Each number is 128 + 32 x the weight over its row's rms, rounded and kept within 0 to 255. Layers, rows and columns count from 0. Numbers have three digits each. The size before them is the row's rms in percent of the matrix's.

# layer 7 MLP down, 64x256, rms 0.0947, rows 49-63, columns 0-63
091:126133165127091140141129117116121138080174161142164121145120122112127140161163151117128127135137128124126200171117139123183104108095104147187104060107172187120156148106124150198149183082111090
105:132140110074130080080129130125089162152077134091107073086103129147128110152149142150131129090140094091086131095134076072087110160088135151148073218151091083144069099115132134121136139090135119
100:128124153146116144130127156138171155142153068124161124151154120103128110095126117127102129130158118118104157105140159081125115145134173159122108132156160183089126130168097111112132113110133091
106:189149187115190050128128122138086141136118140169167124149111139149127113202131107143156129148136071103130108150175157117127051151128121131071165162166103158153147142135166119141076134113095144
087:144133173152136125101128086105139113141100108196164145124104132097129120172130132170174129152128153150160088176165106149094119154162118140158110088131214135130117110147135123165161060106130196
107:137133129109130090135128161136091108124148122114117131107113121123128127149137150151126128159078183136048106076100095105138160107103116125101106093131088163135098114061124122144136086092146079
115:153110161183103111145129137132143158172124115128044141092099104168127072144080141079147128118132120043097110093094146109197106140163104120112056125110143152117089158095113083142125113126123105
110:109133091125123166152129140172079134203145035109131176175128157089128090101086210122104128098162139125060098119137090164149127176161126106092146113178090108100180148106143141077058118164109112
088:083119122112089202119129123112081134153150087124196170136121092130128152160110111093155129168111115139148110103118139184133115129154130158118158081125145112078104105109139154085098105162110079
100:160144129148142113154127212164179144109160104070176133134112149178128122078152108147149128124163156139121181177160198101149205146134086124133197146148135085128149133179147126085151123158068173
096:105131045111147069150129131119158110156147045099146097151156163031127076111138182075102128075125112049125098083175124111110121150129141132109104129037144101162106113098102083102168164114165139
097:149134145099081067146128104093155089089175255121111098064172127123127119183118069162148127101120143175103105149126126103129083105132151150050205122114147119133125109139087140082101083091124096
099:169136093117143121147128144138215185054191179096086126113140146146128132135153028105201128089105159109124124080118098101190086113168120118088135113118132159108192099100144171116187140095126105
111:162136198128154120123129145110043148112209120122102195143123110127126163143139181136139127125152219165182153157130150071254134097130154129135179092141147119152152157104123077159129136141127192
096:129137155185162123112128096098132161128155154188141180155101169059130166161102076157152129172151104155150082138137170158141089097137110124053166122101194161117154114200114132125134141102135116